{
  "n_layer": 12,
  "d_model": 256,
  "n_head": 12,
  "n_kv_head": 12,
  "head_dim": 32,
  "d_mlp": 1024,
  "vocab_size": 8192,
  "activation": "gelu",
  "norm": "layernorm",
  "norm_place": "pre",
  "norm_eps": 1e-05,
  "positions": "learned",
  "qk_norm": false,
  "attn_scale": 0.177,
  "bias": "none",
  "tie_embeddings": true,
  "parallel_block": false,
  "init": "normal",
  "init_std_qkv": 0.0243,
  "init_std_o": 0.00496,
  "init_std_up": 0.0243,
  "init_std_down": 0.00496,
  "optimizer": "muon_variant",
  "lr": 0.00838,
  "lr_mult_o": 2.0,
  "beta1": 0.95,
  "lr_head": 0.00668,
  "grad_clip": 0.5,
  "warmup_steps": 200,
  "schedule": "wsd",
  "decay_fraction": 0.306,
  "decay_shape": "sqrt",
  "final_lr_fraction": 0.05,
  "batch_tokens": 65536,
  "seq_len": 256,
  "doc_mask": true,
  "train_tokens": 317400000,
  "steps": 4844,
  "dataset": "wikipedia_en"
}
Each number is 50 + 10 x the weight over its row's rms, rounded and kept within 0 to 99. Layers, rows and columns count from 0. The size before them is the row's rms in percent of the matrix's.

# layer 4 MLP down (transposed), 1024x256, rms 0.101, rows 87-141, columns 0-63
112:49 51 45 38 36 58 45 51 51 39 50 31 48 61 41 62 47 51 50 48 44 32 57 52 56 58 44 47 55 48 33 39 64 40 57 50 43 51 78 70 45 44 41 58 44 33 53 60 58 38 58 27 41 56 55 64 69 62 39 56 47 35 49 60
106:57 56 44 51 40 33 61 58 54 34 46 59 57 64 56 58 30 56 58 43 34 64 39 46 40 47 46 58 40 54 52 65 58 41 33 50 32 40 58 64 50 50 64 45 42 66 46 57 44 53 44 46 41 37 56 51 70 60 32 52 54 43 38 59
094:56 65 60 67 41 44 56 34 49 39 58 55 51 49 59 36 53 50 44 33 50 61 58 50 52 52 53 51 50 54 59 38 54 56 46 43 52 52 37 45 67 46 49 64 16 44 66 73 40 59 51 58 65 53 47 64 49 36 35 50 51 25 28 41
093:50 60 65 55 57 39 48 37 51 56 56 56 57 37 44 52 52 46 65 43 58 60 55 40 48 50 62 58 61 60 57 44 65 58 64 62 55 31 40 43 52 56 58 64 59 69 56 60 68 46 51 47 47 47 60 47 48 49 54 40 54 54 36 47
095:36 52 48 38 59 55 59 57 54 47 61 43 44 42 56 43 49 60 54 60 55 40 49 50 50 57 58 34 74 59 58 60 71 61 52 59 65 80 55 56 51 51 36 49 47 42 62 39 55 64 49 55 38 50 61 59 53 44 36 39 49 45 39 45
094:63 46 61 63 40 55 44 56 43 45 57 36 60 61 49 52 43 34 57 51 23 45 61 51 42 62 62 42 47 46 43 24 67 38 48 43 41 63 42 55 69 58 43 51 57 48 46 49 54 34 49 60 53 47 48 55 42 50 40 44 31 64 33 61
102:67 45 53 71 69 60 75 48 37 60 48 57 45 34 41 40 46 73 59 43 44 44 50 42 32 63 53 39 43 65 57 42 57 54 38 49 55 42 53 56 23 65 74 50 64 48 46 69 58 31 47 30 53 41 59 47 41 47 55 51 56 57 28 55
092:31 53 61 57 69 49 36 41 34 46 31 81 41 36 33 30 52 35 38 46 34 45 43 39 56 53 57 55 70 65 39 60 37 46 49 54 46 50 34 52 48 43 68 31 42 57 55 49 48 69 47 55 52 30 53 58 45 39 54 45 46 43 49 49
096:42 70 47 43 65 58 61 47 46 45 67 55 58 45 61 54 36 57 33 53 54 58 46 51 73 65 38 60 38 54 40 52 62 42 42 52 48 46 42 46 56 57 63 56 52 58 18 55 61 55 42 39 59 46 60 64 50 47 54 67 42 42 39 48
095:42 49 36 43 54 43 47 47 50 68 53 38 51 49 48 61 50 45 42 58 59 61 51 44 59 58 69 41 59 62 66 38 53 30 53 69 43 47 61 33 43 49 42 54 30 52 41 54 63 46 57 39 54 61 62 44 53 43 36 58 51 50 57 39
102:50 61 51 54 69 50 67 53 55 46 59 46 50 37 53 53 39 48 31 41 48 62 40 43 53 52 56 53 33 43 54 60 42 61 53 51 54 51 44 65 50 52 45 42 59 60 35 55 35 54 40 37 44 52 54 39 58 51 36 50 57 47 44 35
099:57 44 68 41 62 54 51 71 40 34 60 45 29 53 36 52 51 32 58 45 42 56 48 64 70 40 48 42 49 46 55 45 58 50 45 41 50 45 59 59 56 46 58 37 62 55 49 41 56 49 50 50 58 54 54 62 66 59 42 42 49 46 59 62
102:59 59 59 77 33 61 46 47 43 54 50 46 71 55 63 67 49 70 39 43 53 44 50 43 58 58 43 25 56 44 39 33 43 45 52 48 64 47 38 41 41 45 55 54 46 52 37 48 31 59 44 40 44 44 38 40 51 35 72 45 52 35 50 43
107:53 59 62 37 57 56 62 57 61 51 47 33 60 43 51 49 39 56 59 43 52 55 61 36 55 63 43 63 58 66 38 38 49 52 59 53 49 45 55 38 38 40 47 68 39 43 29 49 46 48 56 50 69 43 54 63 59 54 70 45 38 50 43 62
097:50 53 50 66 31 50 40 69 38 36 53 50 26 64 64 44 41 58 53 31 26 60 37 54 49 42 61 46 69 48 77 69 57 72 47 48 54 57 50 66 70 42 46 53 53 46 39 60 45 55 50 56 42 62 59 64 55 49 49 43 57 47 36 56
090:44 56 53 43 48 39 43 54 59 50 65 50 38 52 64 49 63 43 38 57 46 43 49 53 38 55 45 43 58 76 53 49 34 61 40 57 62 45 64 36 38 48 54 54 52 53 53 37 56 48 55 67 42 57 44 57 35 60 29 54 43 50 62 42
107:54 42 54 54 43 43 32 70 43 64 46 32 61 56 71 63 46 45 45 46 35 63 49 42 56 44 50 52 44 60 56 45 44 52 31 58 53 41 50 56 49 49 49 53 52 44 58 39 68 19 56 51 45 54 54 48 56 46 57 74 44 51 56 47
108:55 49 55 36 39 62 59 37 37 53 34 58 52 62 47 58 56 51 51 46 40 45 43 41 37 66 41 60 53 45 37 37 47 40 66 54 59 68 58 45 49 51 49 19 44 54 53 51 45 59 44 42 46 58 48 56 51 47 65 51 59 53 65 50
094:49 52 54 59 46 52 52 46 52 46 44 46 44 36 69 55 57 54 51 44 45 42 64 39 40 51 29 64 63 56 62 56 34 45 69 56 58 37 54 56 47 60 46 52 56 30 52 61 47 59 57 60 54 30 53 39 30 45 66 36 67 45 53 74
103:42 57 39 36 54 70 55 45 48 58 58 39 53 52 49 51 51 49 47 29 43 38 51 61 53 46 41 43 32 48 43 48 40 47 42 60 48 46 47 69 58 58 45 48 62 53 60 58 42 40 48 38 55 35 50 56 27 57 51 50 47 41 45 55
095:55 67 44 58 41 55 49 54 56 38 53 43 62 59 69 65 60 44 53 56 48 63 46 46 51 59 53 43 44 60 38 76 60 61 33 58 60 56 54 53 45 54 53 41 50 24 48 49 58 58 56 51 44 35 55 63 35 43 43 42 36 34 44 53
102:62 65 53 42 46 48 35 66 49 55 46 58 32 54 50 40 58 42 52 34 48 49 67 51 44 67 51 51 71 53 27 43 48 51 54 71 52 43 48 40 43 62 56 57 61 56 48 50 36 28 45 54 61 49 52 57 51 44 29 48 70 42 36 47
107:64 52 43 39 52 44 59 43 44 49 47 58 49 56 63 51 46 53 59 47 45 50 48 56 50 55 56 61 38 39 63 54 42 62 39 34 53 60 64 48 49 60 43 43 55 48 38 34 64 52 48 67 30 68 55 48 44 41 43 61 39 53 55 32
092:43 41 44 28 61 45 42 56 69 49 38 54 52 56 37 51 54 60 54 64 45 52 46 44 33 41 39 49 57 27 57 42 56 43 55 66 42 61 55 46 43 36 51 40 47 64 47 56 36 55 56 31 51 41 46 54 55 41 56 57 51 47 63 48
102:23 37 37 55 44 59 47 73 41 36 55 37 45 61 32 59 47 44 52 44 65 33 66 40 60 45 46 50 39 41 45 50 32 45 41 33 53 56 30 59 55 46 40 60 41 48 54 54 43 47 41 55 53 41 56 45 49 45 62 58 43 44 60 66
097:63 52 54 29 63 54 32 52 41 47 64 55 46 51 22 56 57 49 40 51 43 42 49 53 51 59 63 42 47 41 55 50 58 36 36 29 58 37 42 54 43 39 50 46 29 54 39 49 36 44 55 47 47 39 42 38 56 45 36 39 55 52 46 44
097:40 39 33 56 40 35 46 57 44 36 46 43 50 50 45 65 40 45 38 50 69 42 50 37 52 61 52 55 60 43 52 57 55 52 57 39 52 55 51 43 44 66 50 37 53 57 49 50 37 33 61 48 47 55 55 51 42 37 55 60 54 37 49 67
110:71 55 45 55 33 49 54 59 65 61 44 46 37 50 52 62 31 50 48 62 46 43 58 74 26 42 46 45 51 46 32 37 76 43 66 41 58 43 34 63 41 46 51 44 61 40 45 36 47 56 46 55 63 33 43 48 54 37 50 57 46 60 52 69
096:56 45 38 44 70 59 24 55 48 50 56 62 61 48 50 61 35 44 53 47 51 58 46 44 61 55 47 53 39 58 52 62 50 27 54 39 55 48 41 61 51 55 53 51 41 43 48 47 45 48 57 59 48 52 38 60 34 30 51 44 55 40 60 52
098:60 53 64 57 45 59 39 64 52 49 55 55 42 47 51 39 56 33 47 31 40 58 49 50 52 64 47 62 36 61 33 54 60 53 38 25 57 51 53 46 64 56 62 46 40 40 46 56 53 73 25 63 55 66 54 41 43 44 43 64 52 55 66 54
105:42 41 22 37 40 54 58 39 56 44 51 58 58 37 68 42 52 59 60 44 43 52 51 49 54 54 43 40 37 54 52 65 58 58 54 39 41 56 67 71 55 49 45 56 44 53 40 52 46 60 34 54 36 58 72 46 50 47 56 33 51 40 42 45
101:32 37 33 58 37 63 22 53 47 62 51 46 48 55 52 42 32 28 51 52 45 64 49 57 64 56 33 60 48 53 53 44 49 59 51 67 63 40 33 54 81 36 65 43 44 41 39 52 47 58 63 40 36 56 61 54 43 44 55 43 60 59 66 35
098:77 54 51 55 59 36 40 58 50 46 51 37 65 40 48 54 54 38 49 48 49 58 61 63 55 36 30 39 66 62 55 64 62 39 51 47 54 59 31 66 59 46 39 41 53 56 64 52 53 45 60 53 59 43 64 55 37 41 37 48 61 52 57 48
099:61 57 45 36 66 51 61 33 45 52 47 35 51 47 53 29 76 48 47 38 33 69 43 51 58 67 41 62 43 55 49 57 45 58 51 43 40 47 54 47 43 71 31 33 67 53 53 46 61 58 40 48 53 41 67 47 58 47 55 61 55 42 58 65
102:61 59 44 56 38 61 55 55 42 54 42 62 59 82 42 59 47 44 52 43 59 52 57 39 38 39 43 68 60 47 47 30 34 48 37 48 58 48 47 55 59 46 22 74 45 38 50 60 47 42 45 67 42 37 33 39 56 42 52 51 54 64 64 57
097:53 39 37 38 59 64 37 48 60 54 60 62 54 58 50 46 39 42 42 61 57 29 49 61 59 51 48 49 46 51 63 36 41 69 60 78 34 37 50 47 62 45 47 54 55 45 42 55 42 55 39 56 63 72 45 51 46 37 71 44 40 56 43 42
103:45 52 24 36 54 40 41 63 51 33 33 53 56 62 36 60 48 29 46 62 45 45 39 60 58 51 55 60 59 47 57 29 56 38 55 43 49 49 42 63 58 59 56 54 54 50 52 70 43 62 62 45 49 49 59 60 71 45 36 64 47 49 33 40
095:56 37 23 41 54 72 53 49 63 58 37 60 57 64 53 44 49 34 38 38 36 63 64 53 56 53 52 47 57 37 62 39 47 45 55 43 35 49 43 37 49 32 58 52 42 49 51 40 43 51 57 29 53 61 44 41 64 57 59 42 48 50 47 50
106:53 56 63 53 54 41 42 41 54 57 46 54 48 49 37 43 46 49 46 46 54 55 50 48 57 51 36 52 43 45 47 31 35 46 48 49 58 49 56 58 42 59 42 56 49 53 50 50 58 70 44 36 48 39 53 40 42 45 51 38 59 54 50 57
105:34 42 47 46 53 49 56 36 61 56 45 37 63 64 45 60 38 61 54 59 52 41 51 56 65 63 46 55 62 47 29 53 58 53 45 41 60 49 42 57 56 64 48 59 49 48 57 58 45 36 46 42 47 43 56 32 46 62 44 52 44 65 51 58
099:66 53 20 57 47 35 38 41 51 43 52 34 55 47 44 18 59 34 56 61 49 61 44 39 68 63 52 44 56 55 46 45 47 57 39 57 47 46 46 45 50 55 70 47 27 56 58 42 44 57 38 65 47 40 43 56 64 74 50 49 51 48 49 36
101:53 64 67 58 40 49 36 67 39 58 35 63 43 50 32 40 53 33 75 32 57 49 53 54 47 47 57 55 60 61 48 51 47 42 44 62 59 52 63 35 44 54 43 40 36 45 45 65 46 39 41 45 56 59 39 52 39 49 50 52 26 47 63 45
113:46 55 58 61 30 66 56 53 42 44 61 47 35 63 54 36 70 41 39 33 44 51 60 60 58 38 52 51 74 18 62 55 52 55 43 59 64 47 42 55 50 68 58 32 52 37 49 49 62 57 57 29 33 53 36 32 41 42 49 52 46 56 62 61
092:51 53 76 55 56 52 34 37 48 35 56 61 38 52 45 69 56 52 68 49 64 51 50 56 46 36 41 53 40 66 49 34 63 69 66 59 46 53 52 51 52 56 58 59 71 51 56 56 29 34 49 63 54 37 59 44 52 39 40 47 51 41 62 49
105:40 35 46 48 33 62 53 72 55 54 59 41 62 66 38 48 45 51 61 56 48 52 68 53 53 37 38 47 42 61 56 48 45 51 40 43 43 37 30 46 50 53 41 32 50 43 28 51 54 43 54 38 55 50 57 37 57 73 61 21 55 47 39 61
103:58 49 38 50 46 55 67 60 46 42 50 42 57 37 49 53 55 36 59 76 42 48 58 54 58 27 41 54 53 63 54 59 45 41 36 41 51 47 56 55 53 68 41 44 51 47 43 51 50 49 50 65 50 37 50 61 46 56 34 53 50 61 50 70
100:61 51 33 50 49 25 32 38 54 51 27 65 44 59 52 47 51 58 69 49 49 43 69 52 56 55 72 60 51 44 44 45 47 63 36 75 50 53 47 58 65 51 58 47 46 55 39 34 53 59 55 36 67 55 44 50 70 52 32 56 50 57 53 52
107:61 81 42 52 41 42 47 43 56 55 45 39 40 62 36 67 58 29 48 53 51 55 40 27 43 58 44 57 45 56 66 33 58 57 42 63 44 45 43 41 47 42 60 51 61 51 50 58 70 42 43 47 45 54 56 60 38 35 50 65 46 31 67 50
096:50 51 43 53 44 58 52 56 47 40 50 30 46 44 77 28 39 70 47 53 70 61 41 40 63 51 52 57 54 48 37 61 52 41 82 37 58 63 21 38 55 46 44 40 48 58 44 61 60 49 68 47 42 63 67 50 58 55 62 64 48 52 61 55
110:42 45 53 46 68 56 51 52 37 50 57 54 37 59 54 43 38 36 57 47 44 57 66 41 26 46 55 39 57 54 35 43 54 58 46 55 34 63 56 42 51 57 43 59 55 48 39 55 49 52 37 51 63 50 62 69 44 21 50 56 74 41 52 38
105:46 36 54 42 64 41 55 41 57 30 45 56 49 51 50 54 43 50 42 63 41 59 60 52 65 72 64 47 69 34 64 35 45 56 38 50 31 44 58 46 54 62 71 60 64 62 54 46 55 43 41 53 58 44 57 38 42 68 40 49 51 45 34 57
098:50 31 60 40 63 63 49 38 62 59 59 55 48 45 57 52 38 65 46 27 53 63 42 42 57 49 54 65 47 49 53 57 45 58 49 57 50 37 70 40 46 40 45 45 38 65 54 55 57 46 44 58 53 32 57 63 51 33 56 52 53 52 49 57
106:49 44 64 56 63 44 53 55 71 55 47 72 48 65 53 64 56 38 29 61 46 44 47 49 44 35 52 63 39 44 48 52 57 49 59 55 45 35 65 27 44 62 65 57 45 57 52 49 50 31 53 63 41 50 55 41 51 64 47 41 55 73 57 48
094:57 56 46 53 49 82 50 27 46 61 58 57 49 34 61 47 56 38 48 45 54 44 69 34 55 36 49 54 32 53 58 66 57 42 53 33 38 51 52 66 65 74 50 19 64 44 63 43 50 51 47 59 50 49 39 40 63 58 49 50 49 53 52 55
094:49 36 65 46 51 55 59 46 37 45 50 37 33 59 69 41 62 24 56 42 39 59 57 30 42 48 53 70 38 58 59 44 33 55 45 36 65 44 51 49 47 57 41 49 59 50 29 55 51 51 47 51 47 66 47 46 61 44 46 56 78 51 42 64
# layer 4 MLP up, 1024x256, rms 0.207, rows 88-141, columns 0-63
099:44 52 60 52 61 61 43 44 62 56 40 40 40 45 37 38 64 59 58 59 52 46 41 68 37 52 45 40 43 52 49 63 49 52 51 57 34 52 47 48 09 48 49 67 53 56 35 52 40 43 49 62 59 58 72 50 47 52 59 53 49 50 60 41
091:56 40 47 66 39 55 47 66 61 44 63 45 32 44 24 33 50 59 68 44 55 61 41 63 41 71 38 41 54 42 59 42 52 47 50 58 42 49 30 37 47 75 46 56 53 45 51 61 62 59 47 46 60 39 38 42 55 41 40 46 57 45 43 53
094:45 47 42 54 55 54 48 62 56 48 58 58 44 68 50 50 59 43 46 51 34 49 64 32 56 57 49 29 48 52 56 57 56 45 39 47 57 45 68 37 38 29 45 57 64 40 45 53 46 37 41 65 61 40 48 49 56 40 55 46 63 67 42 39
093:57 46 47 65 54 39 48 55 47 49 57 62 50 45 43 45 58 45 36 46 51 62 56 34 40 53 40 57 36 43 45 55 29 48 44 39 48 47 52 51 39 68 40 47 57 72 57 34 52 42 42 69 49 36 49 36 54 47 51 63 41 60 49 39
099:64 44 52 34 39 49 44 56 41 57 55 31 49 45 46 61 34 28 43 64 54 59 51 58 57 43 52 49 52 36 49 69 42 57 56 40 41 46 61 54 69 50 33 49 49 48 57 39 59 56 35 37 23 40 48 70 41 47 44 49 52 44 57 54
100:33 54 41 47 56 66 46 43 42 53 58 64 38 34 55 66 62 69 53 49 54 47 73 55 62 45 67 44 55 29 61 59 38 48 34 58 42 48 44 42 35 49 58 35 60 54 46 36 51 40 44 39 62 48 47 43 54 39 54 55 60 59 49 49
095:52 45 42 57 46 53 48 50 52 67 65 52 61 50 73 22 45 59 45 53 46 49 54 55 53 64 34 53 54 41 67 52 62 48 54 70 54 46 63 46 56 50 38 56 52 33 57 59 55 42 68 61 56 70 41 41 49 55 43 40 53 69 55 58
100:49 59 57 52 35 37 52 71 34 59 51 53 38 51 33 45 45 49 50 56 50 35 43 40 46 42 54 36 57 53 62 69 57 55 47 33 27 59 40 21 51 63 58 39 28 60 66 64 44 64 40 66 45 39 45 41 41 47 41 39 57 63 56 45
094:45 55 46 43 54 20 66 57 61 48 49 47 39 35 42 50 33 55 64 38 49 70 49 52 59 57 53 35 57 48 39 45 69 63 65 49 57 47 54 48 58 47 61 59 64 31 50 34 49 50 55 57 46 50 49 35 59 54 51 49 37 42 37 50
103:48 55 51 53 45 43 64 49 52 50 44 58 45 38 49 57 48 41 57 47 57 61 43 45 41 48 38 55 40 35 65 53 62 60 40 26 56 72 46 63 42 56 37 53 48 34 43 78 61 55 49 24 51 35 60 41 52 32 54 35 64 40 51 57
094:50 62 42 62 57 45 43 30 44 53 48 48 54 44 41 37 52 40 55 53 60 25 36 65 35 59 60 55 40 42 43 22 53 53 41 55 35 62 53 41 54 59 47 54 55 61 46 50 46 54 50 46 45 40 50 52 40 69 58 63 61 61 47 43
101:47 44 64 54 54 50 47 60 45 54 56 54 52 50 61 38 56 44 59 51 55 49 66 48 63 45 47 47 34 45 63 49 50 50 40 33 32 54 33 48 42 54 59 56 62 40 52 40 65 48 42 56 23 56 67 49 49 56 66 36 47 44 45 46
101:31 59 61 51 58 69 43 57 40 54 38 45 41 51 61 54 50 51 53 52 48 49 48 50 73 35 58 42 41 45 63 69 66 52 47 37 58 53 55 55 45 42 64 51 44 29 49 40 46 52 50 70 53 52 54 49 57 57 57 39 51 39 43 49
101:55 55 31 60 38 53 40 47 45 48 53 43 34 53 58 27 51 55 62 58 59 58 37 49 59 59 36 36 47 48 51 67 56 32 35 61 46 65 57 34 53 45 62 45 44 44 62 29 70 41 60 74 47 69 52 31 46 54 55 35 61 54 32 65
098:54 59 62 55 44 62 65 40 49 53 45 41 61 39 44 47 46 48 66 46 43 47 48 55 53 40 52 53 49 52 65 43 61 68 47 50 62 67 57 71 60 59 44 34 60 53 43 60 42 50 51 56 47 54 53 49 46 43 51 60 70 35 45 26
109:59 68 54 27 57 44 38 62 59 64 40 55 46 30 35 35 49 58 49 47 61 28 44 59 71 50 81 50 53 50 41 62 51 36 55 50 52 58 55 34 46 48 33 63 45 59 54 59 51 46 51 52 51 32 52 64 67 55 49 45 42 49 52 39
107:65 49 51 51 34 29 66 48 52 53 60 42 48 51 35 53 61 65 55 46 61 47 36 42 47 53 53 43 47 61 59 46 64 50 46 42 50 53 45 36 54 51 49 57 60 49 26 49 55 57 54 42 49 48 55 25 52 53 62 59 53 40 52 54
102:56 51 37 46 61 61 48 42 68 56 45 51 38 55 48 49 47 57 65 27 53 35 53 60 46 45 53 43 42 54 43 58 51 56 53 35 48 48 46 57 54 45 46 34 57 50 40 55 56 59 55 43 54 42 35 42 66 39 51 56 48 49 52 35
099:48 49 71 35 53 58 53 58 71 63 59 51 54 50 49 49 44 51 58 50 48 64 59 27 33 53 48 50 35 61 62 53 54 53 35 30 37 50 49 36 48 65 49 59 46 52 55 47 51 41 54 54 42 52 39 58 52 40 48 31 37 45 41 47
099:49 42 49 36 66 32 38 36 30 53 53 71 55 53 34 49 43 78 49 57 58 43 59 57 42 53 68 50 48 30 53 55 40 45 55 54 55 37 47 43 47 65 37 56 32 47 44 68 48 57 42 46 48 72 60 64 69 53 30 41 51 45 55 54
099:53 51 47 68 24 51 52 52 58 67 34 53 63 63 56 32 62 65 59 33 42 45 59 62 70 41 48 58 31 56 52 56 39 57 65 49 53 54 54 42 51 46 37 54 57 45 55 41 46 44 51 50 49 43 44 59 52 56 54 52 50 48 30 46
105:37 42 50 56 50 80 37 42 65 35 53 63 53 34 43 72 56 60 54 50 53 56 57 50 46 44 46 62 49 40 53 54 49 47 60 53 32 55 55 49 62 48 55 65 66 51 56 62 55 63 62 49 51 43 61 56 50 50 56 66 45 50 43 44
096:43 57 46 49 40 41 41 50 30 60 38 46 58 58 47 54 50 39 61 47 58 48 46 51 57 56 48 32 34 45 52 40 64 56 62 30 54 42 47 62 26 42 37 51 68 54 68 43 68 54 35 65 46 41 52 45 36 69 38 53 61 52 50 59
099:42 61 50 34 61 50 51 69 64 38 62 33 47 61 42 49 44 44 56 41 43 49 63 70 46 43 54 57 47 27 43 65 44 49 57 49 54 45 43 57 53 49 44 45 56 35 48 43 72 41 63 49 68 63 62 62 72 52 50 28 55 32 75 45
099:66 51 27 51 36 51 70 50 47 56 37 43 52 58 69 40 44 48 85 45 39 58 42 63 50 41 54 69 69 45 26 55 50 47 67 42 63 46 63 54 51 54 36 56 47 43 65 41 56 53 53 50 55 47 66 66 64 52 39 39 67 49 40 54
095:47 37 61 57 44 53 49 48 50 39 59 39 64 56 50 59 46 52 57 33 66 58 40 64 51 49 38 45 64 42 65 49 66 59 42 54 67 40 46 59 60 53 54 42 55 55 42 43 45 43 27 39 55 59 52 62 51 65 45 47 58 61 39 55
110:50 57 66 56 48 50 50 57 63 44 61 45 47 49 58 52 44 59 31 51 45 30 61 49 53 51 53 48 22 35 60 52 62 52 58 33 36 54 52 42 52 66 59 67 59 44 52 51 36 35 63 51 41 48 44 69 61 44 51 47 47 44 50 58
099:64 52 64 65 54 27 61 23 43 49 33 57 52 23 43 38 58 62 62 42 39 47 54 59 50 39 60 35 44 58 26 68 49 62 44 58 59 32 55 46 45 46 56 47 47 56 45 55 35 48 34 71 42 51 68 48 59 67 63 64 39 34 53 47
089:36 58 38 38 54 45 53 51 50 50 42 47 52 52 59 53 42 49 64 47 51 36 41 43 39 39 54 58 56 46 53 43 46 50 43 68 38 65 57 60 42 38 56 68 70 60 51 53 47 42 69 41 42 39 42 51 59 58 60 47 63 37 46 34
105:44 41 52 52 70 26 53 43 38 60 55 54 38 48 43 51 39 59 56 64 47 60 51 41 58 66 38 39 44 43 44 45 60 57 56 55 53 61 71 42 55 49 48 44 40 36 46 51 31 38 57 32 54 55 55 60 53 45 36 60 33 38 56 48
100:59 53 50 45 49 53 56 40 30 47 44 47 47 56 51 53 61 43 55 71 56 27 69 66 30 55 49 47 41 50 36 43 66 53 52 39 38 63 49 59 34 54 52 52 36 59 50 66 52 66 57 32 50 46 45 55 36 60 51 50 51 43 57 24
091:52 39 39 66 59 73 53 65 53 45 49 46 57 39 55 53 53 28 46 58 59 57 44 59 41 42 50 55 39 45 51 54 49 54 60 63 40 47 68 41 52 65 56 61 48 54 52 38 64 62 40 50 61 49 46 51 49 45 69 55 50 48 60 56
102:65 46 42 46 54 52 46 79 26 70 40 43 34 81 45 46 50 62 42 51 56 42 47 41 49 56 75 41 33 47 50 44 69 47 57 29 56 58 51 61 46 43 49 63 58 49 51 43 52 53 57 67 50 79 48 61 45 58 43 51 44 71 49 34
100:52 46 36 58 49 32 45 54 50 63 52 56 48 44 67 59 52 52 42 52 55 62 53 71 40 62 74 49 54 50 55 64 54 45 39 48 46 60 61 66 51 56 57 70 52 52 55 29 68 51 35 55 47 36 52 63 53 50 38 54 35 39 49 67
098:55 52 63 62 61 68 41 40 41 52 39 52 55 55 44 53 44 70 55 54 63 51 49 62 52 56 37 50 42 44 51 44 41 64 40 73 47 52 59 56 68 42 54 48 61 47 38 50 50 24 68 50 41 30 51 64 35 60 64 50 64 56 41 49
102:61 36 68 51 48 56 63 66 55 67 64 49 61 39 30 57 49 50 56 37 53 75 57 51 22 48 66 61 46 52 50 63 28 52 40 35 31 39 61 51 42 69 50 43 58 44 50 42 43 51 32 55 48 37 59 39 33 58 50 43 48 57 59 60
101:49 47 68 34 48 37 37 59 44 67 49 49 57 35 60 46 50 55 56 57 56 40 32 53 53 40 69 59 47 50 47 48 47 44 63 56 60 69 56 61 66 40 58 49 56 32 44 47 50 48 52 52 53 57 67 47 58 39 49 36 43 44 46 46
106:50 53 54 48 49 34 54 36 56 50 52 49 55 46 58 48 53 56 58 44 59 42 61 46 41 54 40 55 41 43 51 38 25 35 65 58 52 74 41 43 51 38 49 49 37 48 44 52 62 56 44 40 59 35 39 40 57 52 33 57 57 52 56 52
101:70 59 33 48 53 55 54 49 48 47 56 59 54 42 62 51 63 46 36 67 76 41 47 38 53 30 37 54 49 56 55 50 44 50 56 71 37 37 42 56 46 35 58 70 37 69 62 45 55 48 65 45 45 47 42 74 60 49 43 44 59 38 40 40
095:55 46 50 34 46 49 49 61 50 55 28 65 41 39 51 32 68 49 46 45 61 42 40 78 56 46 60 50 39 39 57 53 51 58 58 63 52 68 57 48 52 52 46 52 63 39 41 66 52 60 49 52 49 34 43 57 34 62 35 32 36 60 30 43
102:46 46 42 42 51 46 56 65 43 45 48 54 50 61 56 53 60 49 41 64 64 57 47 38 49 43 48 40 72 50 49 62 46 46 56 46 40 50 59 44 53 53 57 58 64 56 41 38 47 62 41 57 31 55 45 55 49 52 47 43 70 57 42 47
115:55 44 43 42 50 57 39 51 66 39 46 54 53 49 45 58 56 52 67 54 60 45 50 30 45 51 66 52 57 47 49 64 73 47 44 40 42 58 45 60 36 67 45 58 29 23 60 48 60 33 49 61 39 55 57 36 39 54 44 55 48 50 45 37
095:36 45 61 48 50 43 44 47 67 53 51 50 51 32 59 39 63 53 41 61 25 59 54 52 31 56 54 55 56 52 58 62 39 57 43 68 62 70 54 49 37 56 62 37 48 39 54 59 45 33 42 40 35 64 56 62 60 49 44 73 34 55 38 37
108:45 47 46 51 42 49 49 30 52 56 30 45 40 44 56 54 56 51 48 30 53 33 53 43 43 54 49 42 45 57 50 60 50 61 46 46 33 37 49 41 41 48 64 53 58 53 43 46 55 54 42 64 43 48 56 43 68 65 47 30 48 47 58 45
107:57 53 48 65 48 41 64 53 53 57 62 51 51 49 55 66 56 42 58 56 64 48 41 43 54 36 32 32 38 48 48 58 47 51 38 61 46 68 73 29 58 50 39 45 58 58 41 45 41 54 55 49 38 43 53 66 47 53 63 38 36 57 47 62
102:75 44 71 55 32 60 43 56 57 47 46 37 47 47 45 47 44 38 49 64 43 48 73 47 55 50 57 35 50 62 53 38 59 55 58 45 63 52 67 19 41 63 46 53 37 26 51 42 60 53 61 45 61 49 48 42 52 55 51 50 60 40 37 55
103:60 69 47 58 55 40 38 37 48 58 68 46 76 56 50 31 49 41 60 43 50 58 58 30 47 43 58 60 56 34 46 41 39 54 59 47 52 48 58 48 52 51 54 61 56 50 45 37 42 47 30 47 37 48 60 63 48 49 60 51 48 47 63 50
098:48 63 53 62 44 33 47 34 72 61 41 55 32 51 42 47 54 55 42 54 49 45 42 54 32 52 44 38 59 53 62 65 44 50 55 39 29 56 61 53 50 51 55 66 61 22 53 18 66 39 67 58 60 52 57 43 42 50 43 54 61 59 41 53
109:61 42 21 41 43 61 40 40 37 57 49 75 47 54 54 49 55 55 34 51 49 46 58 45 46 54 56 66 46 36 45 76 41 53 62 56 39 46 68 54 42 35 58 50 60 42 60 53 58 53 50 46 46 35 42 40 40 55 39 35 46 36 67 27
106:65 69 59 69 35 35 77 65 31 51 57 55 39 47 42 53 46 39 59 47 51 59 49 51 45 47 49 53 47 63 62 39 51 56 46 38 63 26 54 55 67 45 53 56 40 52 58 45 44 48 35 47 57 55 51 45 41 43 49 56 37 41 51 43
093:52 51 34 72 46 58 51 50 66 40 65 67 56 58 56 51 69 45 46 54 56 53 48 65 39 45 39 37 56 50 42 45 59 46 43 48 44 40 45 57 30 54 43 47 46 46 70 43 38 67 34 41 60 41 21 64 42 64 59 61 58 50 57 56
111:40 65 73 37 38 44 47 38 33 46 48 55 46 58 59 62 45 56 59 64 60 44 38 46 69 44 55 50 43 36 67 67 48 42 54 48 49 47 44 34 50 50 53 60 62 48 51 41 47 39 56 56 55 35 51 44 44 44 47 58 42 52 35 51
097:64 49 51 54 49 55 51 57 43 63 44 38 62 47 53 42 55 61 40 61 60 41 38 58 46 48 52 55 38 36 49 52 52 54 36 63 57 73 67 62 41 38 64 69 33 52 39 57 59 44 52 60 41 70 55 51 44 40 47 52 44 69 47 43
097:62 66 43 48 52 46 58 42 55 49 48 58 43 37 46 48 30 50 45 54 50 53 46 45 38 40 24 33 46 45 53 63 49 31 43 62 48 51 66 40 45 60 31 60 43 46 65 26 52 36 57 56 58 56 53 50 50 54 58 65 52 68 54 46